Weights of a small GPT-style language model, trained from scratch on English Wikipedia.
Size: 13 layers, width 448, 7 heads of 64, MLP 1792 GELU, vocabulary 14791, 44.7M parameters.
Architecture: LayerNorm before each block, rotary positions, biases, normalized queries and keys, attention and MLP in parallel.
Training: a variant of Adam for these matrices, 9585 steps.
Each number is 500 + 25 x the weight over its row's rms, rounded and kept within 0 to 999. Layers, rows and columns count from 0. Numbers have three digits each. The size before them is the row's rms in percent of the matrix's.

# layer 8 MLP up, 1792x448, rms 0.0635, rows 343-449, columns 320-383
091:480439490477496515486514463489509527549495506503481484517470519492520488478499491506528505497502518500496514524489538473492482547562502558450500495539462464488474549501494500519517482507537528
094:541505475528496459523465496503543515530501517483479473472499491490529520482476498466549480500477512527525525487499520540500474468467491491501501473516494462450460487514496528467475512509520468
092:488465532482509500493515506514473497512502492493504495488482449435543531503531491521456495537482483509545492479503452527520515538481500505463505485508482506504498540494470529484498483437467516
100:510470518552519427488487459494494493529531498487538505501498486467516507476484480529501506511482430511493458482519523514525483506514525513475528503559522462516531506532500496530477500494505483
103:501517505510443491521466507503505478474503500510451512430462518471520502486499536487514500470503525494499510521515485502488481487531513500486490447550448521478521541538481502481474501541512507
099:487447510518498526498489469495510480522490520530489565482493447490525521508541506519476504519472535472510470488472507513523504473467540496485493499543505517501494540534491458501462458503523520
107:522521493454458510542504512551511478498482521508502520514519469484523470495525487499512483486509504453516481493521497511476505519515513473519572511524528498479464492488519499529471501537506469
107:497556449497478485477493537504464473484486501542498534510523535450515523476545464523497512507523486496503505504489510470525522492416499473529492502497511496446498491528518500438502485487513511
100:500491478511491470501458514482529537550525539520492531460521480504547505457509460500513491499528501482518494543525518515535516536499476502453495481541451527488520529519468509502532545509531513
092:515477507526482483456444468497498506519460478525482474535499494534527521493520469472479501496519479466497525488533484531475526504514495516482537529529480508511507500535467509454506479533504476
097:520481480547509514491533534514512507452519474519495548460487482492485529518531530503488489518474480526513506501502540532509496472506470542500491493525512462471486494493491527490529523509531505
095:512471542487482475523486480494496548475483519520495533453507469506524470477543489523508498482496476488539477506550469531465507511458547477467485483472464515482490514545475480491499515477511496
100:490471500511489509518506531509500507571511515540488517501512486526546533496513492511506480520485482507493459539548500499516467512495483524487479508515493536470506533510540502525501514526494449
095:542500505475509512516491488474511539517455538462496521509494484517477486494461506502491459544493519508525478510464528538492519551488512493482520501483485499531467580492456484479497532495509453
102:482491514500471496485485503548529481542499493500529480554513529485509485491482507526512518492505492536490493479470514495514494494474484495511477477507491488489483511491488541505501511505538483
101:526495492498538494509506497477507490476512580501533566455470471463518517498490536493499472465578488505465486526500467491502495502502500494507531485517491512503536535498493504521522529479480537
100:495522459567516499494535511532523471491497493488507523511508492502510520469514479528431485488511471484496496523497451497519493567516483410490545448509515478466487502529505507507541491480486488
105:524463515496515510470493547506465509524501505434525505445512472513516500451474499501540465537504510468486507531501468490472465494453480493501484559490526490521481493536476529505489514514515485
113:514518484463463489521469500491502486543478540528513478473484494480563486488493472497506502529492519533521499482487485494499524495481505504481458551528499472480482513524511490472496494477558525
100:541470518537499503470503503513516468555522520463505505493525519529526512496500515487461483594504471460494441489496528484556469487501447480439506502469520493530519566512505503510467531467491507
095:533486440535457499493496453489523543514522535490529508498467504511486507501482519489485490495478489506504518523505519548480446478466522510468477571549484491448464513550511519493470493506523491
100:513516512488514498484468532491526519547514483510532509479498491475475509495473470501517407488486483484518499510514497515504491507484510503459489551495514497501490546521498499472514464515507515
091:457462502467495470495502503508504498536496482500481528512493469530516491528479493502443534496482516503497515519507487569524515481497520486486472539496528468505446534534500559451490501492478523
104:524470491475494490496481517518537537491437517507464502497516441524479497492472500530505520485491513493461513500498427490537450516501493495502511510565451503468492481513522491473505500513517499
094:490502502507476526498501470492506461491492503511488467505496514516525532498465447506520447473518490518484535502547516500523522477484500492506526478486473532469487485517515533488527493467519497
102:502537512505468485540486473498459481504497511491508501494491466481537465483506483542540483494498445528477553461467474528502472473507506470487467509505427482460527513497519483513462487502511549
097:478468416487470477478486470483504503536501504458482544534521509530529510493500485501478443490454533528495466538547486548481493519490482471497524526489507489466536526505482462477482486501510484
090:575474508488493550515511484461486462496512535467529526501475488454527539497478496492478504484492497506474522489491461494532517515516490487534505490514490522528524484497470558516501494484502545
098:502486524489528520530533499507521551548483511519435498517479495487506489487499518522510505470496477469478525520485485505484476499516511510514503504534470506546503516497503552481512543512493513
107:495512501529506484469478502525502520524478502507512552522482498467523518496505511537479479523482495512520498508545491504469504488496491514474534529514524482511481537524509522487492495503486512
109:514487521514510559504501512521478501510504513510478536462492426510505482517491460532496487494547472524523534462495496516502522489489492489543518470551477461493416534494481516466478485517496512
095:515500531486522473506483512505532489527521544556488514459499494531536497493536498481532480442553501509521502465484486523474505476479518481478486468500499510470495505503484489475526516524494474
109:496525487516487466503486481474502477523421546488495511467480500484535469480484496497521449473489547487528515462495470495507522501465524524504449509497497520492502504468461505479498482539483513
093:470472495497536529507500508484505467502496532563491542499497517497514550510496511480506508494488518492454502533501527476488475473503428484531492452506445469498531533478486567496496460514484496
095:509497474504525461527539512484507482525502536496515524493498537484487494486511493504499467501500493486471475484461546518564460505470529474497439534492516521477537508532482510521487514509475498
098:572547520486525497452501532525508528493498495472505518479472533469490551498491495510488521518543527516521530487525503496486455496511500489516516470491502513492474494487476501475555508505470506
101:494468499474509468499495477565485527471485499539493480490522525502504492501464517520508518470477495450527542465512491497508502485528506504530520527514528488524452511521506516473518539498502489
098:547445511482491486468511510507518471497490493500489481457476521508472486513500505510510486501470495521478472549491534493526516532499460504496482537507516493501460478528508532514504488518488472
101:484497476512491498479509469526515479514469453540458535514553522505463513473502475485502540519544501559523485501541487522522508515501490535471545502497504499481509521505456480488520495523493488
095:503461476573514502502505532518496493508489531472517502524469487526516548513503519491476494515516495459479441493490521474513489529519479443542515516541473480516494514475485483511507532502511485
104:540510510561496508533505491500500482523475503489516503502509475509530459469527520490503464466508474452492519491522442505495518559430520513499487540572493484543508519506486466463490466491503489
101:482515520489494479486565540493503504575491528510518522540524487492530502497494507485501493465567495552494497474496535518530516532442545491485475540518528503495487525512526513487474485502487516
104:532519538519511499523518455495511470531489474446487495453476481520539472501505504539497514506497515550468463512535534555525524536488549500504531505530504498514492543540495494465460519493507519
095:516475466480476517500453534473496496468484529530443500522489513517498529485461508489527533482514498538507505484534497514501457500516448508522527461485539479476467534510504499415528498498510460
102:533511511522495506520459554470490457529472510525507493490515514470508464466515505536519524473496480481466511497481502522533508524466474488492476527493508502506483532514474492474493490539483533
097:505507449488484500480500534545501476518480486511524487462524539548501528494531465539483485536480485541473456486497535539499478542446509498498517520489556532485461545511532486477511519539481480
098:546513483488499520502560535511514443517489497518485489486489472468518523491548508494506448513503502513510529507507480504503490505507544449496489459502533527476491497512506541447483489482477514
103:501516498465518445503446535500539436515456491516522523486479510467526499511504467496487477549529455482533499452509510546491484522436503466481506482503506514480460502506514487460488506533492468
100:481443494486492472524497480484511489480494511496493512490449491468481512481506503490488474488520460476473453470475516532515505490490551510467477491496440505484488524522519519498526511530508518
098:528519509484520499521515503503524459493498520462492480468488479495513498468488481512482499504491511489555507506526508529501520505503511499465519519530533476522513485541516500486483493498472501
100:517490482496501453469482499497535480524446492495487491486514486498499539497496472515552510501513455510500501505529471502500508486511458453497505481514442514480499498515495485529502480532508490
094:532527513505439476476526504502475476489474542446502530492450540449481467505487526500479524498510503526447519495527517496490500543505498518520536494526485557522573516522524535507509562472459538
106:524520469528501487496494486493501497479480538467473524476492484517474527456504468531474522525529496479532558494504467488540480545493493512473491470486474460468533526477499512509518485500555522
097:563526487504497488527517471532469498498453492535475494484523491458493485504521504495463482532506497527532527443505473486519472501459511436473498488521509531516500503507500519464477493496475461
096:517461501479506453486499456527503509512496547505514491514521518503487485468468503559487461463522493490501495525485483489484507549493523540501499520490449550522484500523535497503500500514522491
103:474468499475446480487509532524508464456511511490516520526497488515503547477530488493511503546509517497559468534531490537472512476487466481437506520454485487517547533495464544498504488487503466
097:493502472516515489502460507510473506457468516501474520475505468504502515486468496486506500503475524517525495460507494508514530473488469470527516481499516469478489498507494524466489513507486562
095:504506522502540482529501526491493512501477525504489486445519484520499506513529521480499459478487492510497508486468503561477459517500504521486476493503489479477446535498451511491468468533500496
101:539469503515481496522495510527541474532502494480479457514451546502519483517511486512520468489470476493477513530466489509495451487447489517520502578465501549530494539529519534506512542495485522
099:541436496534457482518512507534537528519508473488490488503459549492522499512530489487449453509534503491514452508471487510515495527467507488503523494482486516481484466501494535519531509485499526
098:493469476470530496460530554554451496488503571542470576504480487525504496502523464534466466505503483509506474514524516476516528518508479501499492523522496469486511514518508530466471535535480501
100:539491499454491475462484511489489500485469506526490489488511510526476484507495534490520510484504532499470497459514468507503467503520505496480503483484474462522505515527513539446465516548535517
102:506471534526496495464505508500511505547516480499509513496511517472485518473490496486508482517522535497510541500522473555499482502462492479466492576505502525452515509545508519501489519536535555
094:512489488452494471491492481479470514508492532527472496498508429495520528523537525503497523463526526507510473453473542525505493489484500507475504494501505488507449562480491494477483459503575549
104:519519509469455480475504451526493500554503552488501533467471539472509485500523481511492487503491465499463479527522515499481473539496471518447516514519480519489506490501469530483487526518488518
096:510506507512497492532521506514446525511509527506518533508466509505499527497472485490451485491501530470549464523548489515510524534496497492510481495524441537506504517498492528474466539487527482
109:486505483470487460478505482507522507520444533471492493436473506516508449493521453482466548497514465506524491498520528523484502487490531500520520499509464493534479516495517499503526503495537516
102:486529484504483483520475547460579522544497511488483524467532504487516477442487519479542472481486495507516488514495536563479421503443503489523488482485522536502447513508489494501468485515494467
097:498508500489451517457523528458457523489489536484530481480481511519492503482452520518466467496475521486472532486490518498516475491475527514523515455513520518509460550508487478518497512497537505
101:505503502526513504497474501523471475512467491460522482542545456478536534480504474535454524537510487481507518464495494503468506502455492465526536540510501453469523481505457560471534498531500528
098:542497493484475462498471473493537492539514472480503535508499468519492493486506466485485516509550453469458521509526518498512449474446480538504498473520486527551494506486521514453467491526514518
095:482519491537466468468535527539514459430524453500460469490487477480496553510545480506463551530519474522484494485538510503518475494459455518461519507502484518473498516540516496453519510491479477
100:466538479467535489500481479507456496515496517461460507528506532505495522497487488517491492513506511505568514492519507527499489517482513492537477531498534519501473531509515501510505487479494502
100:516434492461494505499514527514521494525450544510468499517488510461509511516482513539481473502453533514517503555505462501528478542519531498511514528512514496545495503509478516503474511520499501
096:445525431536489505519494540499521474496456496527492534454508475534515531507479500506506482466498527517503516492502478518520519464513540530536503472494516452523500528508501515480494472513495483
093:467472501520502489432506491525525535511458522516460500541487510471514512489513477533501435501509467515475516527464473491464499518498484495471496515519494496532480484521510508500508470505486554
095:500469499490476465521511496501494511495510483535527481439488491466498488491562493530462514463513498490494522522505530527451538482498508525445514494549531503488539510489512494499489448479506495
104:471497463514482515480481547535470484461488511484483503509536483444521501496481536505487495516476505536547484469471488517530466489457522480551486489510496485488480513510532471485500447513487516
096:502482473528513523505510476542548517541466517468527478519480475476497554503487507478496446516496502482478534484537496493520486518476507490509518506543507481483511537510489564472491484523506510
096:495512521506505513525440478504513518561497509526491493495493527530503490489496520496534472517465489501543518481479487515508507535494515432476503457498461478497496543488480471452494504508475506
099:516516501459441488473475499509506433510463471502510457420493513492537489467532467562523469470513533491482475502519470537499510519436518488505467498473500542566495475494468493508527481504464489
101:496491453542466476542512495466491522476526538512481531532485485540470476499517492532488477529528497474518475471502538527494499502448445525503517502482462514508484516508506478486479456489537472
101:532470492506531503470479489542563508531486540498507526509514452523549547496492473541538460508518521512498449464512498525524510545502439450509518500553493495493469528487499493493509508507480501
098:537494520512484515468524525492567463501501493494459490489505502487526505512477526483511487490525480467477486529490484486519478526490465441537504495516513515514519498503521524526514500457497501
104:515501453510546478521530531504478497469463475449499458485525498515475524488506472510469452474494476522538501520461498513503518554489514489526518496460498555509499520527469533491484477484485491
098:491461481482501488491513510492477477518439473515464549450527471514511485480465509542517509536533512504518487454526519519495476515444530489563500493488491498481441528478505484514492469542504517
092:472468502537504513472534528501476507528492537521469485534490494472523501480521520536519447486480516489461547528503462494510538498498503481510533502496515532520514492503500531478511479492503485
096:482542435494499502536480489496503515542520529511527541481590471524533522496517499526476492497505488495499461474528518471467531475478504484507510455484492494490457508497509504479525510496510535
106:503518491527495502524465483481491447531476500548489555483477517483525496476497495501540497529523480512486525495524547521496521531450511453472456512493438530486494487499506490485497515500489485
100:541487457502518469505490496535515510473528498495536469490550471527494516450497474491501471481511471495550465523525515533482490494492466508475502501513503546530497513500527494507535472465507495
100:479542496447506452496471504534504460473504526464509525495470469535503521473500481538472484445483485529508513529528526494534529508532468525512530573505536494479538506519535545485510512476499504
107:553534449473518454446485480491460479419463492521450475493519501493497533490513489510496482504484483468504475504484483503497494481489508469538498456471503540509502518507523514465490525507531499
102:491533448493482542501481544485512515520466559525507481493514521493528485493504504511522523517496500455539454467517508524500485492461511455520507491523511498504451525494506513526438485496491481
097:503519514497502533496484540510476489484520479498482507462512491506523533492529501548492518503503461487488493489520521551519526499465532459522544520538507450516470497489507529473458447457511523
098:508465532518489527454517521525494494506490499529480522499467521472540521489481499536476475510475482456500501461519471466481487537513458481476500502484523534482532514532511555490518512512513479
096:536509499466464495487478477507515502494497527500466474481526484487537476493484515512505529500540488495459514512474508505490460520479532504491484476535464470476508510503521480496519519534517500
099:529483537500503534498483530518470470509458501490493513538451531485517495485483509500522487474459508455481517532511511476520488541491476445523502490485488510497485472487499534482509540480485501
091:462489509482525494498521467518485500487530504516485495493508486475491528500485466504513488519518429464532509486501505495483542497454457539508465484498473491504500507513488531520444544489508492
101:492482496467500490490499469538458476449503510544479518522491501508507516489494428501480489513496514503526500480553461545498470482496495486510537493510473451534440519493494490478475505475511527
099:521499512503524479505442526516521505496462507545429483499548507509509496453515493541460530512482534479478450514520493527472468499494505542504500492487507506532455529508506505469441508483505532
094:510505515575493486471507501511478516493507486466509520455542506499519492477527504522503485517505513494513460478475478539482454494478473441457514495493511526530455506523519480507495493506527525
096:510511484449513489470540485523467551462495495551490537485493507501469564491525506544470482470506525457512458512482512538488483484472493506486491513458487496473451520540548519454514513523504512
095:557448520482529532511529497503500493580449530493532459481517453517539472503512489533463462506526530511469531514493533467541533476535512494447476519525468462527467527491479529500499499471482485
097:525515473472500518508535481518479473492506522510457476518487509479495490481496481494514453560533505493498536480502491559495463529485470481516467474503530514510493506509492501478479495528481492
102:518469508533485499503508468522516497547503509498517539502491462525474509520495485475505470517493473556492499518489452516484445508491485493487500486541487483499526483519514467483533488517493497
100:513516501529515469500498514494485546500487536510485513519496496473484522507481477532532454558491503476449468492496504548524488487490495517516525518513503491514502551544504495463485489526517539
104:498584482486508497427495468495542475503513516498504484518517519520501519457510467517508481489522490508548451470523494504467498519497515509458531475469518512536489488512499513516456466494496493
# layer 8 MLP down (transposed), 1792x448, rms 0.0988, rows 343-449, columns 320-383
082:481546488473479473485494518528468443456504510480497506509523491504526515452482464491457497508495511491513487476508479512525499489439498473564491499474523508523518485524518540495493531498471463
099:521510532473542525501466475491476518519481517495497507555520462548470471549502560507547473457506492495488479541466515515474511531495491489538514481501494492505482487516527517548489485558495521
091:495493531467499580537503502528505484517517527508507504518495508528557473535463498503518504518540544522441462494491510462480485493507470510511469499531530494538470493510505506511543507525519476
101:483505491510510490513476481509518465505478473507487497457495523469497494496504524488511485492490510495505505509515473491431504464469538549547519488502497493497478483489469489501499560483503527
105:509502470511545497452512512485553523504506490534557531486528524518542500497484492494464465493485496501483508487527461441497512508521494452514500480499533506532532496494519500492475487479500490
098:503492515525540512520480531512479492512484473510507459523501506509427510540472535507498495561496516512480474517475534506531502509506530539571525477454496480502508482548507504525545470502486493
119:430531471544488501490518509496522476541476494507499492522485482508519505504480531505483492470495524491494446488472530513483527511520529459489515489513527519455479466527501504482484515501455491
109:497492476507488488505500519502556478510466493509500465507489461529505524475474515473518509565503501475478513505504535492537499503530513567483482474514495523510538482476521515510484466483511521
092:488466496493513485430488485513517486488464454502504459537493490544470502485526526451489505481505525498505505475500525504480534533482526484503517536472525508506448504507501503466430508515472515
092:469536491503530470506515522501508504483525521486493532483510496480545478534463530533479496485490497527495479491488525496519538461522473505482500505545533512495537539498490508505527506482498543
097:511505497486490410476463453480472492550491519471488460546520529512495467452488479505483530494475555468499462504523504469497488550495528493455505518505490520491526496513521499504447474513485458
092:490550499511526526487531465468515483540492499533485493544486495513542519528502470482520522489511502502486491501472475491466495478514560528500492497516534480553481462503457503492489491502533558
105:503497456478486497502540530513516468498492496463510519514508493524551517500533469504485505516503508473475518498496510476516484499498471440471540517451517518469482507493528505499484520492443462
096:484499461533559455499482520492479483481525534496473509515497521463498490516520491473479523503529427488529509509461481535496499509531471512486490445507481478513467471542487477532502507542498509
105:494484496538479491493505428479529464473519464523539501487505513511466514494505535536522516497480534476533484534513515494475495540485448498504479532475533504478518468487509451521539512516539475
102:477490502497494525504499461485501479474473465472507469503490517517509464460530495503523466512468504514547497495508543548454485502523529535477448480514511518519486518501495480500481503506499493
098:495466506488491474511475482500503503525515499501505488477469481496470483497473536486537487513490570530505525471539532479485518479490510543525476520514513519468485518504518488470492545510473487
111:507537480496505489485469494490510517491543482483487492557489473476506516502482498470508520508529520543495498491510507481533451491523515511545489504455487512440543495519492550449500474505486529
102:521494514504538472509507520503532501486503504510516522505524515515466478533434519455517504506535528478525503497501524459491469511521507500491529491533474500490539484463508553467506524508485494
101:483454541527498517506487489473496518527496514547486534496514508501526495529477516519480481507510485493504546513529529510497521440502469493544529515493536525445509492501463526462515523536454544
092:484498482501525515511508559487480494468494464550463471483479506519531468518510536513537518491491473522543491497506452477463542478523491512529525500489541470530502507445483556473516511505490508
100:485450514441483544508499506479492520501473500500509466489469467485531509513459493528491488487480516478470492503503502542482528518508484508519518534553500505503500470498493465528490498466478521
083:513483475535514498548504484504499509476472512531498481479501518474469505524505515498507449513513487539487450450488507458494491504538503472541513493504476532527564506474521503560505520473516513
107:500497530449492537506476560510494517475515497499480485457476534500499537456554547478517482439530490457503444524508479490483495483497480505515481466503539543495514512504483476470508542526524498
091:489508468493527482473455529566508510491514510494503506510507503507533486511518481525503526481495479493510447560503509515511504515471461509557495490473520502506507524483513487501481549538475483
101:507490467506482493455477533499515525479483512510504492484521481539500503486506475503478526494479545486482476532552485483478471504499513504510511508526543520525513497457505490495548494481513475
094:492518524516480514485490511504513490473515517521511476494484525494520489455506518513488544526509477503539536483502524435514506492508499489467479518480534509491471449519485470470451527504482540
083:475502480516505475470509511485504556513481503503483518498483465461445460521506476519454525474507507533513513509525493518484502484498522495457496491478512472485459470469538467465493454499490515
099:509531495493525495495517515526479462464563476506537502476545486508504544507506488506502458515492520486527516509524508506499508477516465470498479481536487487516491476538534464510525481512533477
119:460496527499461497489484570569495507472507506496506495527506525514507524495463525473499530482513474477506468537528499500511501493527500510512530500523530450513535476557462482491517507502535494
110:509507523499478485521473499500558499511500480471498459454518515508485524566555471533474507493483483487529486504519497468520531493489533505516533508480497502503496489466475451522564471531483515
093:499491526485532458469469474483540485493509484511507515497483475517461479499520477484493514522533506491505462502466507488522521494507496497535527478502475490498503529494499518499453444488508509
113:499499478482492448473519509500535498506506489516502532499505526516458492488489488532466487513534542490483488501477518487501498512493517502499487474511497457514544490481524522508550543455533471
079:523516539514507477497537503495500525511510483421496509495509476506468500547525463492463522507519508463499509479490522530489530518534538527483480548492531519519448469408539488494505513478493496
090:526506448531487515523501481516458489459497506529450469528498493466483497525512482524498508514465531494516499488509462475455498510539514493503539477529499515505475512488496492501497546498508498
103:544481498522487519543486520473454504481533511519498519492525489503520497520542471512511485490488508466480534492529526543498485509490491476507497529529462528480554497542536457515469483520526468
103:515497492507460476461529479488475520510492520486537555487462506467503520467521480497472485502509467502498517515510494534521480502512522480486502472455484475532534523519505488512474500480561506
101:489490494454509498512462554481462492473479530512489480505463463466529494476453481499504516498494525527470511502512507502478488506507477520468477471534486475481483533463491511493475502537500531
104:503519477476497469486489481484507471486487560542525445432494506497521518484535504480500486472508480505473483529465498473498506491482528499490470557506473473469487479515506496500452491502458482
094:520555491474494482541483508508494479473502481510507486485519492494497504524505528483506494540501506523513540527541482492504496479504466514510504454489505512494488507502507458464499512483478482
105:495541529529481502502509486495511498476505463544496494544498532513484467512527510496531522451499515498495523537503492509468517505520514474499466538483489535524488506516471513541533465482479501
098:517516529496530491499485489506522483448477485455493499478526466493456523509510493474495514456522503488545493512523459518431530480487569516505499476494493513543500471513474522508508481529531504
107:462483506531482492522489478441530507518483416504498523509527508491504466511488513473500480509508520494521487520526492499480517542474546504534457495480488547521504516524457515502534499494464520
096:494514533524494507491505499520532460552481491487540495488498485518501482439489523515464491524517528464477485493522515522481510534491485495402455504501477505487509477519490505524469499479477497
104:515516533486539492506536511516485497545474485517491517501489473518464537428469507496442456523486523518489507489491537530500497509485494491459530470478495504503496466508523512501491475450488521
093:475469547482505480544486492491521536500503523511502508473507448510484483513486516506486529462494487478520496497538453507468550503549481519499509462538493506490533501514466496526482503479503500
100:469460489481525506495486475522534484490470521497577491534491516538496528532453504531537509442498523521481470491495542539461486533490464553502481529505507468507528530520470494513503511531523515
100:495448544520522514477489495486456542484543507504526438506487508518500492542484511503488504470496504508509506527566481470508503525501508500489505525534472524521499478522503499503469519487460471
095:496497478533476482433480535506515512525491508509495562523546508487489480504540516517481475535497498481533513526520441487458521518506496470500507556495537522526471501487493500475521500454504515
098:508478481458476505452499506527452556495491512543515546515509517482535511493515543483536487521500521490472518508464508522479498524461478484477529517478512486485474512489485467520541512492502497
103:483514510491500522486504524531521513483540488493510505494495512539501503488477522535476501492475496519524520495483474494513516470515483546524527484530495522491513496528482552478452493488502480
087:465487525526509541521520492501496523500488479552494506453515476480492480508520458509529554522503497487565476499464517515544474465479477468480483521471476458503490486477492467494478438494548538
108:478444539465477511500517511503500448506524498484497468511541483491498511493498492481535533463464494485497465500538473507531559505508501503471535536528558515512505483530528529511473509515480452
096:464512478484519492486510521466533546483484520535529504496516552532525496482524477527542524481513504513458486532510518512484482490555503532513509513516488519471499507493531497498487507511528502
098:560507506535461488491487548503493502491461505463502458506479488483513582457494489510528510520520488497444513493521509518491480528499494467457540536552491526515508502499511528460506512503511500
107:473505510550517511496474463491530514518479478491498516452518516482505518488475507487471513503480466506457467498468543470523473498524539498502503488532476497473463477512488476466464473532452501
096:490464462511508502521499504495479441528499486485479512535533509450512513473466487525466446491510505520521506559542486496497505530483515540483479500493514538518531470508493496513515495524508462
098:497471503502529497497511475519534490482496453498482538536491468498504495445507529475507503492509504524528497485492504458530555477534522501533528524483481458516514515545527484512497498494469510
104:480505506475531523464501466499466490413534491494497544477525488512545479519479496496495524499508471476523456491494505557511488504485517486490494475493464472446511487511536466453472477477529549
102:498507455438497489469492520493480492535467495433514457478469491560497496515484528498494515498464508491498488504517524478508481522561513520476516516510462505487493513522497472480532515524530502
102:527507500521489518527505483501518474490468482487488454488495534478483530472517477496510525537507470522490511464523512539541521492488510503503462551514470476487552480514514522503537518478474511
097:494473501518488524509483473507510517513478535500489507521500480479470519464535460534477529568485486499518499495497541494538488523482485484463502527455522542503468517514504467528500493451489485
094:433514483464494525506492546471472478484483501516490523506486517500494493525470480524487481498489482472521486494517484442522534494539496458536511508536526500542500518486511523475476526482457490
090:477541505513537537470528521519520483473531519459510513474517513470480512568523488457470472483473511466530520496542578545513511511520473497502536500516486518511515538555482500522487510504480470
102:511481504517509448478483527516545543465478495536494536498554498487452505442499492521466526501518489526512536485499507536499490495534501498494480463510524505527488552503470463485535478468508518
092:484515508545497518495487527506500521498476478501475512505500514486520519532477515519500529480475528513491523491482496480470472463502464518489497486500518457486488517476505467509553516504506531
096:510505533529464487535451518446502486497474484522483517508545541477495493549469511529485513482468485491502529512497500490501489468491554482522487462515495477492522524451502498484507508534506522
105:532507490462462531492536511521490500474470476489480518495440494476470532457492519505480474557493466526519491472471539471487515493502499461555540466469471489514498503520528485517517508532519517
097:514476521514589481494507488543503508483522526506493459503489509505512472469541481470483507489500470468512496504451522494484506441430490489481488533510497544491490529533488564470478496466515534
103:556511499461466459470476502502511567477510494484526460509492518503487491506475541488557512492499519494545507469483496464540481490462521499491537491469498523535511474528492510483492528557497478
099:479512519474505531507487498510451451507508520467509490564467490544526462537469530507540485486495457515505490504496498522478525527480518496476509533482528462480490532544460487469509506481495461
098:537526485489499519513532489527446543537497541526511587492467531544489470490503497454507467486526495485520511546508482550487491497530482503510529529496477497504503529515497514506488491530503473
099:556492528511490512452494491506510478507492472570500464421518479492474474464472518560533521462516490473476452468496469489492489515521505487457511510472472468454509487533468515467481509497547476
107:525561505568494546515540471501512501522502482544487477457511533500513494482479513469475539512478507507480527499474498522486492490477515486489495538522474463490503474571525462485507513501507501
097:511431505417505512458497480506496527484538519456501503591493561529470514523553507495501506542517536465522470509502481518481478522482494490453511504491497517476514495512490458518490482505516518
093:476551521501492530504504539465514466529548445467489533474495535505514495506477505461477529470532520477516486480530521505480481461518541509528473474515525577519504522521439554496461504510482496
092:502492510535507527520481499484501497556500548485465485523485565507508494569447488460480460485490508509494512472521499491488510510499463518543521441503501492521473516475481530479502530513524500
101:508494530487528520497516489479534504591510537480492519480518502521514513508525443498492496519530472473453471537477467481478466509509520482477489492472513547517517466532490529476470506515453496
092:472521507496516477531495477494468473462501444552524485455518471487472480533524489512473496465524450463508494526487539519488525492530491499525539481492529482539488473510471477562466509474504509
093:498516504485497510450484500485511438494513535472479502456468515509514545534503487460468510519554538481473467492527508489536510494519466520491486518490481520491504499453505532557487529498470482
103:492456511519513474519541501510485607552527497529496500485514481509501468532489476511502516500510498492535500483524453452513502526505474480489495497523513445475456509563524464447516497500515525
100:496501505506525518510486491512469514510507467458500464490449517532534528504556437496511494518472462530438484510490530519517434486521487508471494492509518499449503510511499514472503528469531530
104:452509435454511442483496504542475474521520542495520481521506559499535506486428485532502484503533456475475487500501492504570506509471494503510515524525444505501487466434546500494496504513499480
095:517463531476449529517480520533464461479493504482535499451498502516500469466484499517488527478506502532527502522507543524526492506520548592488475566501525470468466481537483534463484493487534528
101:470467522507490505523504494520481507541526485550495469515498471509493510490507494484528512495535482547503450485535492493474504472478482482521495532533516457487498514478477514454492535536495534
094:529474511510511491539505522498504509493550474446498502530511501511490495464479473513473461504547470499506509555500519497525469474503534463468540472476476465536467490535490518519498507483517529
088:543552483484455514480503474510484491484505526455477513471471477480497488525490493452514543490491479491518477467478508526471472478524512508500474498515490495490470518484502543525502510532483518
096:476538552530498519486499509460442509485515474496521481502480488483501544540496499497493552475483520555480479526500518506492452513507534518487538552507516490479447460521534508505499547482483480
104:505512505485551476508509474527500526446511531514490490486498498493430525505514472488491516496498511493509525495484488505491478510535509528524548486519500455520531538512501589526483511479515510
095:507464569518506459501490487485475485519511478464470494499475457495508501470494501503461509465531503485509517485494497467494504494479532479502505504529504531493484496453472541459478498520478518
096:482509507539505417471531524472545552531527484495492497511498547465500478491469516485513526474540510500499501472496494513478489526437530504531558477472495532494445486501481481448483526518520521
105:472456518523479529540501561519512486556531487476532490496510499469503471473479505494508520461506509534503472481535519475531535497494508499485467536531511456465511516500480512535526480496505484
105:488506522522484498477467495480502456483477497468491531460493521508481462477504477505498468458521532502502519512496494455515512509491540534507513535490501535456506523528520481460514489504523517
096:461542534496484454504486495513469559492460472521533452504493477496512450499441518480516502501526526479479534488506473496487480546538484496445509514482530510506523453482541487511520489508479486
093:493503468467477507529519484454485516450504478496511555532465472489504497483521480445491497473496515520518518542459530557516479439515507511505491480448497477509459481509496511571468509508469536
091:452549460526522490498471508529518495531511470509492478527502485522505517563485500509499479527469529511497492497543465519468513489505491509533510512522520540543502510439471490526489509474485480
098:473481494470480464501503528483492508493532483573530503513494517522511504493499502486523543542531462471514463506535536474531509493504502466493476488540537512536489483484531480506472516476533500
088:528563525516484472493492521468474535499526505523501493551516509480444507486496510495507512465490508500510513502469512526500485489512532491519513496504495503477520482529514484430510519521495505
099:464466507514522498484494514494541532506525524460479471484486484493494528481507512509485471520539469530489462510476517532523499478466474515497513464470521502461513495499536507480471498554476537
102:502517476549484499496505497527480487507471498483494536500449513512478518509516521447529525478502465530450531497504499518492484544526523510496514416487472513501493513519519487518504512532519504
093:497495522470498539490488489508454474496492478461494486517479489534444533501505467502514511508499494550507512500507515512491504559484534505498524519499461480500499495502489521527497527508505432
097:539486489520475497498511510501488525525478461450485504473514482476507518533479499486501523522490484493474522526484524495509465471509550480492503497515476468486528483536523459541519500471538522
094:516508495553475484457491507503492511457505490509486522498440516501522525513562522478512552524525518485498499501514522501501478518456512474544451538484492494527509517478516492490513525485508473
092:503459485472457501525459484513542483507459521504463481485507468487491517521491483505497503527498504473493493519499497490520512490462499445457487511523471515509466451437479483505512514545493498
100:520511467440530523524466503477493480495477485506514456516512518535528479477545505500530469469512528470456520519500533500481481471505466489494549513501488479503442492535494502497518515471482506
107:496503532522469481483509518477486482512541526513476507476470496510502482534514487461502521489504487541559485499522514503462525492515486465499503514536508556494512488456499533537468513488487452
108:484424526516557507542481507523534528525501546474487548522498489505498509501491528532511502524534477492482493514550457504540478503499513456488511526457506504475524486498508490486516499508503515